{"num_attention_heads": 4, "norm_eps": 1e-06, "weight_decay": 0.039, "lr_head": 0.0107, "schedule": "wsd", "dataset": "wikipedia_en"}
Each number is 500 + 40 x the weight over its row's rms, rounded and kept within 0 to 999. Layers, rows and columns count from 0. Numbers have three digits each. The size before them is the row's rms in percent of the matrix's.

# up: layer 5 MLP up, 512x128, rms 0.283, rows 273-372, columns 64-127
# down: layer 5 MLP down (transposed), 512x128, rms 0.142, rows 273-372, columns 64-127
up273 099:480494460490482468449548537569548609464521477522541492493539513538532429464506534506507551466515500393473524463484458563476546516458486481564508508538507364579432533557467486450519448483464533
down273 091:470472489581519567498486526535443504525550529486478427533545507522480508502548512502497476426429469449463529453549530463529495459432352499502533445472430501524458573564530477563432557549492527
up274 083:462489608471438398521483499517474483531556523546566472547524550534520415452465515533431486574485449475514465529509483480473543433467456551493523550487518439479515542496515506502485474490464536
down274 090:469554531515502527545511521460540449531508537465461542526490558537502512485413494462491472488593454468500468497412536443464547526473432542468444419468489540487457482476577466481528487615522567
up275 104:548481544488460468444486518499502523548491405521481506473498513517533545425507457399526497569498487537494509476516481509541482522458467495521476454579492599541539448499510431463543465538494524
down275 096:471571443521493512476563560478423551499448447509501463503517569465465544575508442459520569484489485478579522518485535502544490507495407454475425487469557509456570542482511584542455497468536485
up276 096:537419451575457505560517558467497531474481506498476533474519473458458533546550540438517509560542559561483417535455492445496543515546491539426432486448440462530567550469453511493481450552495507
down276 099:491469466529459422527476563500516489485513514545477473523529491495570397481483473515562500459506580466491520508465509556504519457491472516466406480525527499587437511477480437508570483448501459
up277 101:504544464501499597547470522446548483494505501612522502460504538504544587454509482484485525486473471471542501466570494451466519464503477480556507416498520517472430530599474459408457498548477477
down277 101:453483540548509470473529527505467481467481543486572557574557543423563499407503443521505482480405535508509474445555524524501519446451560504492450548483501531450506565529531410479500526512510490
up278 109:553535516536508583503530534409485527530428513526529472466522541469448447483498487490548478451538509473447509510441489459387480476496393484477447456489491460485497603532546494510410481531487509
down278 101:514466486453499527453523405488475489473566555454507448537456487515411415501478460442490436445461540552490464496552494516516574549530496541559509513484546539534493498511511462473515554488517568
up279 127:461457453450547523507496516528553444514461486506422557472492535514481445549471509434573442478541548535512513514505430490447490494492505515521571502476486484534543459503593497487555452527426482
down279 120:532505502516564473542539500512558509525484431523461521433456575490547557503521482467547470344484478474557555510415483496484467499535497477498524439513494538531489467468492474469474471541404500
up280 094:521428541516477559541472553476560463449579512480514568526475475446560508435527491468457511431538522513540541506514478507457482488466472483460516461518545505533505518524450500481453508507542468
down280 099:477508512456546529490438480471468491466551503572441476521502409536493500478553544487545483465506450530469521480505499496459524483536590516466489464553575510452446499476513509562475543516517538
up281 100:546486477525478526511503475458521545545495484483521414546426446550499514545557450479513532516492453484518475538457483437503514491514465502468422568517546481507488517516392480529498531491480469
down281 097:499459567505520491587494512515501498512493529529497562452446559452521501539490474420594410519518512436526479471540487547501521590508495501524447447611517454507462451516516533446549475470509454
up282 100:549571508486495476432498549544459500484461575527478432523469526515480515546524488477478528528483460476537516439522497612489496483505489486491525532439511497517460528492554563553483553507456495
down282 110:505436517518555534467524476529508481539494486481532545464534543535510495481484512568495424486472516469495466464475474531537502509491513464527394486452486503552514489562498483489574453501498550
up283 101:455466530580560545483467512489506439476504493548530401500433484510465556452506549474492552502562527507474539558518480538491462543495446461494462532542506538546454468496566455500489466478452520
down283 102:489520505519497550417556522534534511483470479512564385442416475473437472440546471477483519487482530494497543504496502490502505583536542500534515475530450535535434540500533410500562453445489524
up284 093:496479434480484521479508494390558546553478504557499463473535529554476505571575533526523552545489504504532480482483463396532477522438520414450551493483455460520440547474500486510460478474525563
down284 090:476516491535494477518558512496519494427509510571524532541475434510518546533480505467498475495414390523433547556520564486487538514419455557488490526522499487469516535460532487513444529469495510
up285 102:478481423535510568510477465523525483431495531498511580502484493496407445469440458513465483489504537536487483527449548507577462551501530537487428525502550498541482460487534510479516462478493493
down285 095:485451444506439524472535416492543483463486504520446477548478508515536523547471485484371491452470423518555470469504490500521515560495511512556502484516523492547539480466519470496439519455501512
up286 089:512468570432496559531467538520576473460503489500516573512482484533450486509454501525500454552543564483511545545454406471423467490507515527545583507462464542476531463489506492434406504478493490
down286 090:496440508548524481451533517587495498383525519499472501518457535451490544486558518503517482389523444504530460519434505518458446406506507433480444548564523499507505453499515518524429492565538570
up287 107:563563547525527530515539539488487443507520446529436538478503454515479469464558488470494490482465521497523499514573465455531476535462565415463534480395553492522504521514461504514460441505518475
down287 117:434559410441509458493545556499539515440525535526498527493473441487492494532474503474507468441510560556495461502512442534459529521522493546456490478507536519511485494519525445490532543510465466
up288 091:505500468451504446505501547508513530514496533444508480456594473473503530478638479455478436638520528467577539460476475525530447466449531445488441564466503472513554449445530479500560541513455525
down288 098:470526510501546418539533517463505503499482507469425546507469507492441581416587536501550468428511427529490498540459621422515493536453488537548517559435489507500447547528471558577514530524514456
up289 100:550411507522512542454485470460474572454536502534492497469502506524527487554454558438480449528558400455488476551552458532456533566474501576434537428517452512478485535486540484453475448468515479
down289 099:505404520521451483495489520461519481500532460525450522522477529607518480545509525519551473498476554504479568499490510451391560506496482525490533514513429480545464472527469496514465483445503550
up290 096:512476513498543471521499495532502477521491465441497483555496469456445490500579549431505510501446494391481555497492493497541510529562502503490536496481477480465503531628476472442472464508486466
down290 075:488475532538528499522426462431523458521512544508561470553529521543496506518514481520524538549525436499464513467532536443485545516481481446427455480559583600493468434460450485547541554503505482
up291 103:466514501490615568474482527474463453483524544487552511517448457473489482496498501478453548493464568518550450544562439509517444550534487426429522417456493565502493531464557502443515479488468461
down291 100:453339494462556509482522503539493553512438490525418520516509499498558558572504537570431497459529511508478506471510461502470472523494560483446466542505429496574504506516460496442528481475544491
up292 101:547455516506494602508489557402484472521523487477522546500465401476486594477488470404521441464503517550541521553430521476460526546596495470501547468530482460481511478524517510486542461516519420
down292 106:498533560519614515557428516508539553457516420425529480406477442546506504519543505481518457497503475511535504562437476529485479566486425523515520535469540475531529446470410487564504496472473542
up293 101:532501488536506480554478494478379561508450495448507520476412520527578504452467520484516494534517443528498457458512522487471597557483527474492514497482436510496466618446523454444465401455441485
down293 113:489498473474478518444470517470484552518513462437504475552401457453518430523533385517541473525542538552486496484553493520511492510465452480438487514540499525507518559566443537540553468502524564
up294 104:516501478503501460524510498477580485550489543445486527540462488482528497457459487470505545529511488536462534482508496508519438491514526475525530530459539450547504468476531460502541500556539455
down294 090:472510490495487503412491441461509499495513537480450561596516563501505477518502529448504493553492597495486507521479402470448507513526498528510550507491514471510490528467497551540426573476465457
up295 099:478470505538525565486434480512481564503505536457518546477566487546447527470529526546517471390539558594530474479544456501496474539561497417461424486429487508496562506427532478442433479471479508
down295 093:488530477535474462496502503434524421530490417468509512483482546495516530518556518494509504396531445511450495433474512545426552488527438529522516479473455546530514483522483551510510456510514567
up296 103:483506444513474481510523515512568453521499445510466539568472449428450493512491459466479606425459469465486517477489521495518482481489565527467515523462559544550444517561512548583505464492484514
down296 108:515481455505496535407437493463537445481460449554442555438473466511632510476489527539489544424552562484568495487487572465540536487565487474509504457455491496502547502538474436537483492464507451
up297 088:519487442586530480532462483467492480509560558480499468564462536495503492501485514436497547549510487488504412478480567461478474400506463542477509508481542544499578507481452469495529507483462422
down297 083:513541489492513473430510513480474513427421554553559543493460540472503428528542491494522381434472500462433497490450524533501535586530573527451468500549524508507513559556508441496511417516485463
up298 101:484507463548527534493434476506546473573517566429478503444472419506459539502511526480527525405538554538487495521501570547531460468535536503480466543510527606516568523482497453558465454568439521
down298 100:482486610466431523450570497516488482548520514493488578477505452475403523516471485554553488442520532520463518511484456514550499533458506459478532530463455554549460497539475538477541507415371513
up299 095:547489436519501548469484573462543504485519502507531455520488481478446475537544490504477542485474472510499489534528528559521526479507557422558464482576467485516566502467553481535444471474493557
down299 089:502421453502447480485540518498484520553494496451524531496459538430512543485493458588539428439516509533542524490509480526442490568519474532571525444511541467520475484504481467504595526407500441
up300 092:509440533568457507545553601540499466546486482454548458473583518548476482523519528479473540541533500545495479434469437487537471469467534460470433471551494501496534471528503546481488511502466509
down300 082:503487458444505504480488488484414458505479537574554540465487492517504488516470513482498414482523417474506481489497465467508550499589499528437549481421562467529490551456489454498452442554573492
up301 086:520588511523513478502490506460515612502474538541475462481530486492581437588533465512569475486530447528523472448517492457509615507574533480456490541520577573486547472446477498510535414460538479
down301 097:499563537516590572537466458490561465543492542442566478518596537428525419450498498514437451467558539465528405487539498453550503532490504494503479477512474462521493554491443557546534403463416491
up302 104:559590426466470504470512459518523542489429523478470475519549480506516454547494504571524556543522521463509453557519448484507513387541477499488453461442474513489520477535527509508426459517499468
down302 110:466540459472463443506528518506506458520528487567549413519503497449581432405474465501517515545548548514449577465486421534572451445484557519461502464516497486446468506481531492472538476430453530
up303 102:459462547495487530508465450468467524455516485583516490477522484547545525458476481509484491484568536569522457507542545436518496452474518463541441471497445503460488488580503487493480486534570372
down303 106:540488495394479518503493446469456547464527519424496526454475517538490522565492481509489488534483477467524476495461517519512456471520425535485452491389480490520587479455560528512498497503448539
up304 093:519447489564489572520490509512460526512491506432548522523487496544524473493545522520482537495476531504459424466494505567551516500500483527518464464513489428422459462573513546512500529535441434
down304 076:520517557524441522506496459458535549479526478623463589450486488492479453501493463445517514623494546493495512563476502489510569483551484433474552428531483522489441496507424483478537483485499502
up305 110:511502516506540506441487507498500542541460496495533461510584528505513474476525512534526527395544540451489481466524491476492446450522420488512475423428496515514557595486519485477413498524530458
down305 095:502459435497523519440501505531513504474518531511555471581477546412525514485507531536435510440555542484546452462487465556497492556562452478419424466481479562530472495492448497479510412536497513
up306 107:553559514385500501516499476481487474491580552542523500445504402459513516501489579471514539542479510508474471526429444490520505479505555506465415426491523529497466537473507449404507499473492500
down306 104:537566481431472525493549455517496489461606522456505495441495462510528534489506523514477505446505444494491572440418508430520481530510516556548472511561497497460479390447472557474541466537453546
up307 095:546397525438558520541479516575520483428523515470582480509579517492460479472472498541504493554508479433552476443561454440502484501574474467459531519463517407560517482510519473510512497520479470
down307 081:547430436518487490555479447412505544481516525511466530501516511521554518514448487521590495389549506469434469479511454481478531457481509490484506537472479565507541487545510468525506563534498566
up308 090:547524497451439527461464451474560563492465491479582546502520512492508609531505519503512483518464434516505406420453564554503506536509517500520442481504524519488450545499509511457493465483492482
down308 090:521561528475443426486437520520527507498564523488496430545433380578487513558456599493496433516507481466522442523536480515503473567466514495473426500520464552523436500443499475559461524507519543
up309 088:541510493517563449554494509522538476470533525469544484453496476640454525505484444496562498415539458535497511508595476533521470519538453442482454532488486523510477467475491554521421420495447570
down309 095:488477522516496490449522447483481521490478508456445574483514541509480488575477509444519477469373545480509485441491503487498577499503472504584523502456473453511498514595482480473532538507536536
up310 087:468467467544491543525506456466483571550519391536420506574462438555496503487496463528547485541474491520479531529524462491548556478556493512519527505479581571500536476508506511481483466521514440
down310 081:556529508568526472542570479542535527427500515537456451481497470463505492458552492473563503514496469421510494554524480477491581538483501469506506536489479512541422537458441536499492505438498444
up311 095:418428463449459501559495471500561502578550491438512510497545525504437484530483579537442459475440430456489541527517509434487528531443507510468510432489452482490486485504504469445467549490483458
down311 085:531530509502575546432476502499478505519516545521498529499560457452471533534501513476562536559564508522545476498518475518462521498499486501518490515498509555533561486467477554501532491519533467
up312 098:508427493531453499430568551575489513468465565497478561497517500515493517552466497511433510539463464537452491530553480532583574522463468522528574432502533481523489486462509568497503460505461512
down312 082:592517533476584508532421397486506486522517550567510546564557505533481550525467498477531519541520477512495390556525505499548541491487548475474469410470493518480451507502537471550462451453531442
up313 102:550575438443480472545506505551516482488562522456508504570498499567440469452470518452464551557482547445457513501550470517496426560456516489413493471503531483527556450513528573554468478553473477
down313 092:544386502572515553504448489533427497524494440460533527521488473520490521530501528449549494542491469552518523461497532517519480567496482487477515477507493559532489473482448560424484530514512428
up314 099:498492551479498474527528512460523515504558499533454488533454486465513521538532503600496420530474460562568443529509467458469485486526421506519574546508483510590527496491488520387476427501544502
down314 089:475475502497459479458509464559496470555532480499486492542466479456519428538414522571467554486507488452446511479487411459507584553522518483533483540564564487445472497508541511532560491460426469
up315 096:423532463549508463448500549518467450478451436543458498431494456487543518434533523460510438507546477531501439530573443427560562504519469482485441537477530536512523506521541451418478495541499510
down315 100:477480542518538398487490520542449443517451608492562502514482504478555490551483456493471503508533527408512514435506439473570532482438467471487527499527475447547526528515452536514464574535526557
up316 100:493463467480529519508519523509472462437440484481466551449513398559545524485554507553510474470477530564560532498476514477538547494565465491529353508424516586561477461432498456568514451500510531
down316 114:596511550498490413488537546512465481428472491454433532445570486505449508500510425515503544510493423486560474521474516520513532472498516537517520566525429520514550502484573550479445515547574495
up317 098:512517437519445460529521537414508430558501497480506520478513509484509541502450520534512507456512516469508412463489469487471549484495445479544561495481526508500506521513484461502433465489522567
down317 099:458490475461533518471472470506480512473502547529495466464532488491520489513518566548483521449497505556501530466471476518455459515488501473564514484467480474509627462576506517517482474499526510
up318 099:533492512494456545508465490532620499463522514574514485491474508456467504518445469503513496520453564489462473522469469467493537552441408552462470472468481434524459538477489470467494508481498461
down318 098:517418530507569526484507541488495478499480486531504506535477497484555495501476504526383468463455497463480507530506515478493455590484509556450430488478525521488564491449416485516520466514476555
up319 097:517467451498465534550539496555453529490466465529485493451542526597479456566555515463516526500519513524545479518572488480404486539477517457469480516501458518500447435437584491450532459568403479
down319 097:542546456539504479508535468528547466478512496531493539495448534505459490491582493581536504505508524466449612514458512457509485509532466554468477426508526529464505499492644464487454480489478510
up320 105:523477504487523540456487529451509485430499459549493473555473473547454467481502488516503466485466469484539540587553492526513437517534401513488483480464535424489459474499543475510433479515531538
down320 113:501504512524483560464517520455460478477492492459523469527531511430529486476573545478422505380471485495508457534507464512533454527481500493487503480513542479553612564542521452535528540517595491
up321 087:428518530577438525536500516508388464510497430553502499528535538569521533417465511531456476496524476473554488544519503475530476465493445501493477465477579488560535518460446581517491555469519506
down321 092:531516480471531475532500507511519503497491560529460528513469488498483527457488545502466525510539508469508475456475523552488569466541530545495480523496443491515436474413555505528540547585563470
up322 097:503527438492481479542491445470467544417604420481546397478484529513529528556524534429487447518464501557502500471505483512524463530461573483505554516509547474452414527456458410496505474548468523
down322 088:504483429484509451457516510564486501480424523513567546488478479393475504528480449488465513552494528455439521512502409515505543462492482463481523518473399494506484523502449544517486506488550501
up323 100:522462457492515459547505493523431470541511441486559479479462489500522492497578491517505553560566446491523417479511502519565573517480544507544545484420520475524549520523526549462481503537485487
down323 093:517543525570444419421486554519505520521530462534564502526481519552439439506526439509474443576488503506444557564494528403530522511485521547461547555525523548475514552456528466424514513516487475
up324 100:554432488488564454540442580517519519628522506524462507531474547531508501454585545504545449502538479505564488505488478520480485509531467501458520565496462532525500489555516519511500464482480530
down324 115:573516492517410479539526467514502479535498469545510534505483502539475553525542509420533511509525504496410557521452562587528535507521515509535569499491504585560485473463474511524468484494517454
up325 099:525525487591586483535484547496465511547501502489486434456458467491457475507481432522445536549516552498496469512486547509511474579566449485485407489513469474591475523508549493533553473449448499
down325 106:485517419488536491524471530500455552513528468513546535490466408472526546567540466472527529508504482506491514472436593485507491479438505504563560500551454488568508505488461552446530504452561495
up326 097:565504460485475566577517524542471475544564569517506482538450477505494494493556524418490539436500556507476506497568507487493495488489446436485497504472505453518404500501494479495561471553434410
down326 109:410479532502568538460553452501558474505444531474448548482570543474478473450508494514494509530526482466524498496507458524482498529516531533458433543498536547509560478547538489508559539521493435
up327 112:552521518480508480545495517542477498481554506541508549396564529504509453536497488468469519588519584488429463558465556498485500506547498518463434494508500517600495472531507437567477502448494458
down327 114:531599470480447548474534485499544496572451468515562489427512619507532519537569508489578523473476491420527488533445471540485525432499450465407405468598491499486546498488465509507519505539529483
up328 097:519468483509507567518443476477473487501474447522514466551472421507500567519491507502508522497472460537478430522486495521485533494498537507547505513434503492508495495482500618467499474474462475
down328 086:549538582488497468530509490556504542451518525552537547452499561406498530526517506509482484504496483483575521441561546546487523466506448436416470502504477541539468609524524474488469424468546500
up329 105:529397550523481494520533502487548544458465456527473461451508518458570507506488474482535547466509509513481430450490562533471512513537493517495415469501559470566472542451595501465503487467479432
down329 093:460496466573514500481485445477511563539528524508475517434449575538526460474474528585413474508493569519592477483496483558454482506510512509487457498479462529535493491457548498507519487562485508
up330 087:503513474519420492470484536420439571434522498486538496509548499543478583528497465462528499492485492492450420508557436531581554608592474481526496431501506551496558486457484483558473497505515434
down330 080:517519484519477477534409552456495524515496541538446527479563451520517492530479394461508505624568413532492423550504491541487534488442488526444522450481467563529506429459454454487504453523485482
up331 096:528530467518527487439503469501531550545464475476515532461522604506470493452508478488498436507517529462504437487515515520477556478559551450508499551477475495502485469525499517445448512549469477
down331 104:521581440574540493574496626476472516483541529472504479508469496518483498478463516481425528433492507479557533531533490480452441458421461527521549463561469433544482539509512554481490514548503444
up332 096:443558505492514482565473479550564503525449480501482483446548420593462474491473498531569492532484479515525497536494489458434552419487473520534470476537495566527521527497520476488519536446510585
down332 093:507503449548522569497523494464546474554529502492523389527541554497468449463554466549496514515498456556526488529421451491394539486461494539493530422548501513511542506462481520524562554404445507
up333 102:524505485498523602484499513452510460418489512564518493548557417559466519513451560486518532461508483509387537454530487456559460428422472529468491504503471470565466516503510449568458430508498434
down333 086:519552499492530600623463502524443510536483476476488487527433456470493503496416508485533469492473410490508501524544453482523490502495511508498531550542503522445479538549426496555456465511494421
up334 093:536533395440467520511507503539473506567421498460566491505458487515507466451532546434484510464493533437511443512466570476516391520447593513461528489525483516508526463550538460457465446489473482
down334 107:423515534471516499529500500494510469545406479532440432560436511505456574568505461532535520546408430546446470528536505497503460544480517514456531530545448544573529493501482513499517527506486499
up335 103:416474547513439487474413545543467495509417490545502438517500536558501497462578469491543428464532442505489462476476485478451510496580462504515538486472480505565500525547451467461497502510538474
down335 098:528487544507487512499504509510502466412484535434505534481487562500559509507442539471521583395497521459434480566498532538569484513533549438556516452561550473490495476501525470466558484497506499
up336 094:498565501509468473489477521518552463572464419558536409525523436422515479511440459439541513603505509570476514467518517547520557499540518489525512497502528512611503421409517491535556482560485514
down336 114:414455516454545521530530557525526510532503487512460500533512491472479566494458408507563484343501511494500484528479488471493457581502526498587440523543511520514469527519504526512449465510599442
up337 097:484491474493485575475535458476490551461468582479506512475535497446463461461519507511435561462533481442468511541461512487489502522558490504461529487447465520443572503532598440501443575492488517
down337 100:510513440519430494497464507557466540495428515562450414419428491505544481564498492456418561478510530472524481526544454507544507453480489525508478597475512514519467509510509487518427538479541496
up338 097:491537469484475535444530522520410483466456548521509458448510453503559522499556523509491539496539451510538460479464480519531518571514454472444479471488511437457465472600462497429532454503476512
down338 100:524441456500515524459485522480553482412566561479485514491540427539493490485543490507558509503508548492469460460501544541485482433514528451576452402528518497524515491502512513498547450537585502
up339 095:477511498558462536552460475531491480581489480490462506558439497499502440478489533503474470482479497478420495542545557583541497460538518506480427527460487559501473501431455527409454501497486488
down339 090:456520503451515496496438503522507454546497449470436538507460495543437491562511490492565441597481539516475521481474452510521497493510476443513591552417561515583421481502412534493484536453496533
up340 106:460461453540526455517501435458485525480601542518498519564583546443422448520477505417526528511463532461475525511530494479490505518456519487499442445498515471605463576521525485434479512487480532
down340 093:495484441498558459485443453539483498551531553526464517491479510496458507560466498541538456484513507459409516511467502572516515563523492457510498423518434499562480438551454528451510498516531499
up341 102:472521501621448519549482536495472463472491525554418492461405523554501468546467482509433485474518510516526526560528564461507544510493362502511533478432531442461500524482539413536536466492476527
down341 114:500489487512492497533517527528508476514508449571496521494449518501513490524497489401474395494474614457469494477566587506491541546471447586550485464504462471494452418557463456481592455463573514
up342 092:559548553483466532565482505503453498461447508498515537513518461485524482432457510416452473548470476494513502560519531520519506523529460450474478467457480480459458489486509536517473474506495573
down342 096:477553540454513560526618541554529507425424456457470462493532469483475539486438495487579473508540444541487503423463505522548523541505515488475535482493449511472504520424562492554569482496499521
up343 106:556521499511463492482479533525485487493557502463549453548504437526512483500490468489512506494489524503484528431516480528455523483554544476476454403515502464540473468457479521470519430435495501
down343 109:490482403465546447548535486450495482460572458395549529517494543507564452542555509519478478448526499436509559455511485474548495435520586549526489532495607520446506560396505478487467499507503500
up344 100:468490500550465508514469547448484480451506514576506522530516463494506549540442513474525485533423462576437405528482484506480506441488586515549487442506452491476483420462523497517534469492551485
down344 103:522519456472546522466468487553440545554481469460506492545476553446483512418515532507536454531474492493488494488541470524513443531501528547452337474484533531520569512476495562495530457492508484
up345 100:500526453467512496510518522483527520454500497452558579471458548484503473560483453464482468442501499494526484570527417541425531512485432499524517536561527457545514505481582475469510436560519495
down345 098:446481475536465513556500505508474493490471476504487479419454458515518553494518466537511539332472482483556512501495508473521474539520565533466484533445449520495496439469502525528513516523469516
up346 103:453469456507506459508473538452505464532409473495496535456554456491536485472517470490473446519572374516476554507451512447487527502502484565479498464504560424578492540429419504452546467488471471
down346 101:521511552527477468530481486515489504458506491493518488433562439529435528477442475443549500596520473429531495457498498510485432467455436414495479490519512538405549430437497488523469475505485487
up347 100:553540507493589494482453530514510478522432537540476540443451510512458548396443475466487473464523436519506466519515543501474543483536486525499526529491457490523412505456506522503489510605498504
down347 102:471481483540522462500496491505437482512491504604509464545483516493520511464487492499573467461568471482448531479517551490429494496504396479539489509455552482482504547539521522520457459542460474
up348 097:502517502437495538511454541490574485455519501542426538450548460508477425502474470499501489531419481470583459517508540518549461528440548505500517479489487533549514510509487474531484534523532545
down348 092:440508556425460508508495572469481502536520536519501485499481474517466530498448496488556474582512477490551461540590482477516438511463518523467530498441506489535444594544490506533494482475533532
up349 096:466471464513552521502463486451543505528474485495517459501495435460509463504471481517403518522519509479542445535519519482520489552547511450400453504540483456505608534495566513543425495501479469
down349 100:503474522450470527440486514506553480417498509558457485482507461493480532491517435474467566501557591492548458542458519452496526551461469533436521502566525460468542421465482413481455561518476533
up350 105:493572450610510464512440592465507493468571505529529468537514518553452488477449516481489476566472507502488465488492523501506522435473546607515457500508490440496492544466545529546575453485420557
down350 106:510548487514533504467493549579521500431525449457518523529423475482453527495497398545555473517484575508485524535455486481457427479607501542497490464537443496513531573537494526464509477433450539
up351 105:488523533517550551533535533512475468513493493494552491431537538469395522479495503513539458485551544496453444524469503461556472466439528447435494440427541539509514486511539533476451430508525531
down351 098:545521502512490443505489441478541531519464478490536500484465516473544491532472557438518468415433531500488510465530478548480538514559492534525497513529513508490463504501451531511540522511498406
up352 101:552423505510489492466419535465551541542514491532507505480503467417546530538493460536560527461477419529455456508483487474497554532440598470477564441455459506505450526468454522515512515548497556
down352 099:567577511525441547485511487520511458483482486451455415571552548533485480507423532518559506556490569423524462538463502547520502512514484442495506549484465482495480528478619413566436509524598482
up353 112:464513459525477524533469512415521456556443513503483516446544540532548473502444521494520498499488543451524511562452473467521568469514434527497501493480502508576522566428600447475507471564505518
down353 104:545571497525446463514538505526505485523521538488459583478473471504496512487472496488506495448455619474491502482469454544543486487470440527504491556517473452543512460491543502435532507488475557
up354 111:472521480531508531529470523425560493563535447488438516484395530488540494531503512447557502529459536527624494461434503500500480494491481484594508527475493556498504445393518514529499486563460551
down354 109:522581508478471562493463488490525537567462546515510506437543491457505495564525467497487505551420500470541522455433461509541550490442479482488489513534510486475447494442507494441564502533481506
up355 100:496422532529481556523469428538464536437485515516543590522544483480461539498499547476522484524527487427508395539502425495551507492556437460514474495522522473556512547489559505520468526488568543
down355 093:507515482485517481543360520495532533490490515512543481566522443493530455525483492466561471488413569465433505479480558505435466504510471504516479492497437545490517596550530559534525479477484466
up356 114:589539491588455475438527513474441503510548494540516518541500550486447454448472499489486561554466507537442414495496548507514531538497518509500486429451498477544500474539532526482478444487444536
down356 106:514484484512440478538467547525509544475511449506460563488519409432424477492457507457478448504433525480532491536527535453560442540495508492541501504501494498506479424523565455460503533442459505
up357 103:542578465479479516495502505570471530536474488451511555478477467457559524481496477503480558539516494445510486560515525526464512418478477497459486491423418527518538469549549498441475479534595487
down357 098:519580440431486513499511474524516488485488477519517512512484513455626503486462492558498539541594517430485498501474459486504519572493505430454503497432489500550479572499511390549487426471507485
up358 106:502525493394500507468447488533523529582507542510481489469546459503446523505488611578463489436486531479473509520574490542506542525575503512559472449514497480459470521523522557536408416501475506
down358 108:451594481519487514493497487524549444439469545539532489542483520516522519508427482457488457502454535508546519517589529492495521505479460489571492451516446479496463550457487493517492504545446524
up359 104:505526470565571474542455504425427504508539537497492561489578449447521427561525537475515503515542526479521481525493527471583404472506513506581505464438554496535523461437524446518497475524540443
down359 102:497457469519536473487415551450492476531444525500538573555504512468515534546533452560503587441592580510486542481505530520472485523506483497528532513477529503573527576483515452471551484513461550
up360 092:542584497454513469505516484461439533453505445453551535533513467417510469484501464457527509503492499512538515432515525473535528471590542439508534460503480549483507502467524579447595478545497479
down360 082:564491563479529497538433442541557468590547476585541524421547519544480436487518522519524601483536482487540445504524528484530480498514463488497535454504419521537457521527428508541431565498513524
up361 099:547447478518495501529497457494561495547520537402489502569483454522541443508523551483544555561517470483546488568482480426492443523452575541553460471527539485502467482580537449492462489500478452
down361 080:472478503466461527534511556618477443485500477461520574526485479486518487544505471501591494530522574492427497505504514555511530520498485477498544549469518609520462472478402508476478476444523449
up362 096:485508514460488488512470536547528571451495480561545551538507459490528443482475546563440503541509480474554473527533537479478560534549537517515457443545480522567499481540520512506545506417436477
down362 094:443501514407472500531511498481442503481477530515510516512541419543493491494427507465560411635513493503486442436555540510524548515429518511531505546474472524489526489553508521527457501446468521
up363 101:539463527529600567490444473505553491513510476520525477462511484538516394467573514493455494549524527500504525489525464424466572541498479497508425444514424504487451460526514466496428490527476456
down363 103:497493467513559488459493486518475395504594544514488481525471491476527444495490497455454576531447558523496518502489519496505508452490543505472545540527484481447518458520477485473457521528479557
up364 096:526495479511518481466444514435464527492497461539535581454463505503513579488458493429455443535520528585410552596485516519592502480419505496458476458549505499468512493491472519460455532535491463
down364 088:465491543558511441514429502541553506492572460449518466505429516517517557522547535519546556460519460463588486498566483467472551524526490434487481516588549499476499448562447495546481531416517497
up365 100:463513486495490510511483535533543541513500482541431541454459488550462486400486400492490520554452489468386505558467514497445500508556476574505516491498587473486519515496505527471474530535517550
down365 079:493530435533513471559479467541497519526459553503517454460561541494495490489537511495515459585556506450467464452498563539456533562576526415509563520423540530506484489515434596475455487483417468
up366 100:572470470499483490532503489502499543481458468526521498518563501499535510482508473497508549515535547380563490503493519474534470545548519541549535508500539476461483384595452563518490455467512504
down366 107:456536485506465567512523495473530548552469561546436517551483564433532502444509552516467510555398471501495459514497507493523524442497445549484484502492493452519583544572493501499473496535494478
up367 106:450441525485545504466491472520535491502437489549493541497478509512523534490504431554495440448508561494544483485620466438513507560458540499505458511477594465536502547477515493479497471502532520
down367 107:444534500528477448474521466497496544441502497455493503539512459591443510562456508488492410427459544491436455584519434519598518474447539518545578484512550486480539399529533471520522552438479512
up368 114:520465494486456508447521582512536543496462541422535620449433539555469496533510472498506478514494477495468493548462453469501499460466533487492544474569487430518554454531525437407506477516447491
down368 106:474530500537510446501548507564516527461451509513520483500446464477447495489501473455514496422503487510584496489470422478470426535578469535500526496467438496442448512432518573459508548513457509
up369 095:467474496502465530476477545554548471480535555445584433485517489518441389525444522457472478520501443500466412452448575534564468555579489486498494489501575496500523451505536444506487510577502454
down369 095:452520524485546442491506557495496499483469491498427474531497480458502445480479577524538411500458501561518439483492594561515555459476531514545544492509553548478442434557451512485502492448515510
up370 102:457516504501469480520463504562527463477543575520513515498428478490614526582467508408531523551394516503468437499546462522513532504437486570433527486529598464538521536476506469463481402553480432
down370 111:498465534478462511466440452440488500500551419494533502443496464567506491542494497500549492541516502464489498531447568443446465527479516566453563561534484560485552508490445554466454491504546522
up371 099:478485544588475518491449504484504502484552547508457525518484489548445563422540516492490472447511396495501459585470537528468503554513424439535509564482500508488555515508486498555527478526544554
down371 094:414473508488485517535461490485536491515524504578510511506505458533450427538489541477470455542448527563413516564505528526517483474517553526548508509492553498528524480463520522583452456459510479
up372 094:474489480510532505470491495543487589462653493477533539513525474480514472502506498437479506550522460528540537434528574537566470531510459498490542471466502506519539492484481443556477395520425587
down372 094:571556516409484471537538464506517540467491509477492495419449607554559531470521505525459491447478485456496535453538548521492528481520552501465571424507506493505486479534496564486522508473467506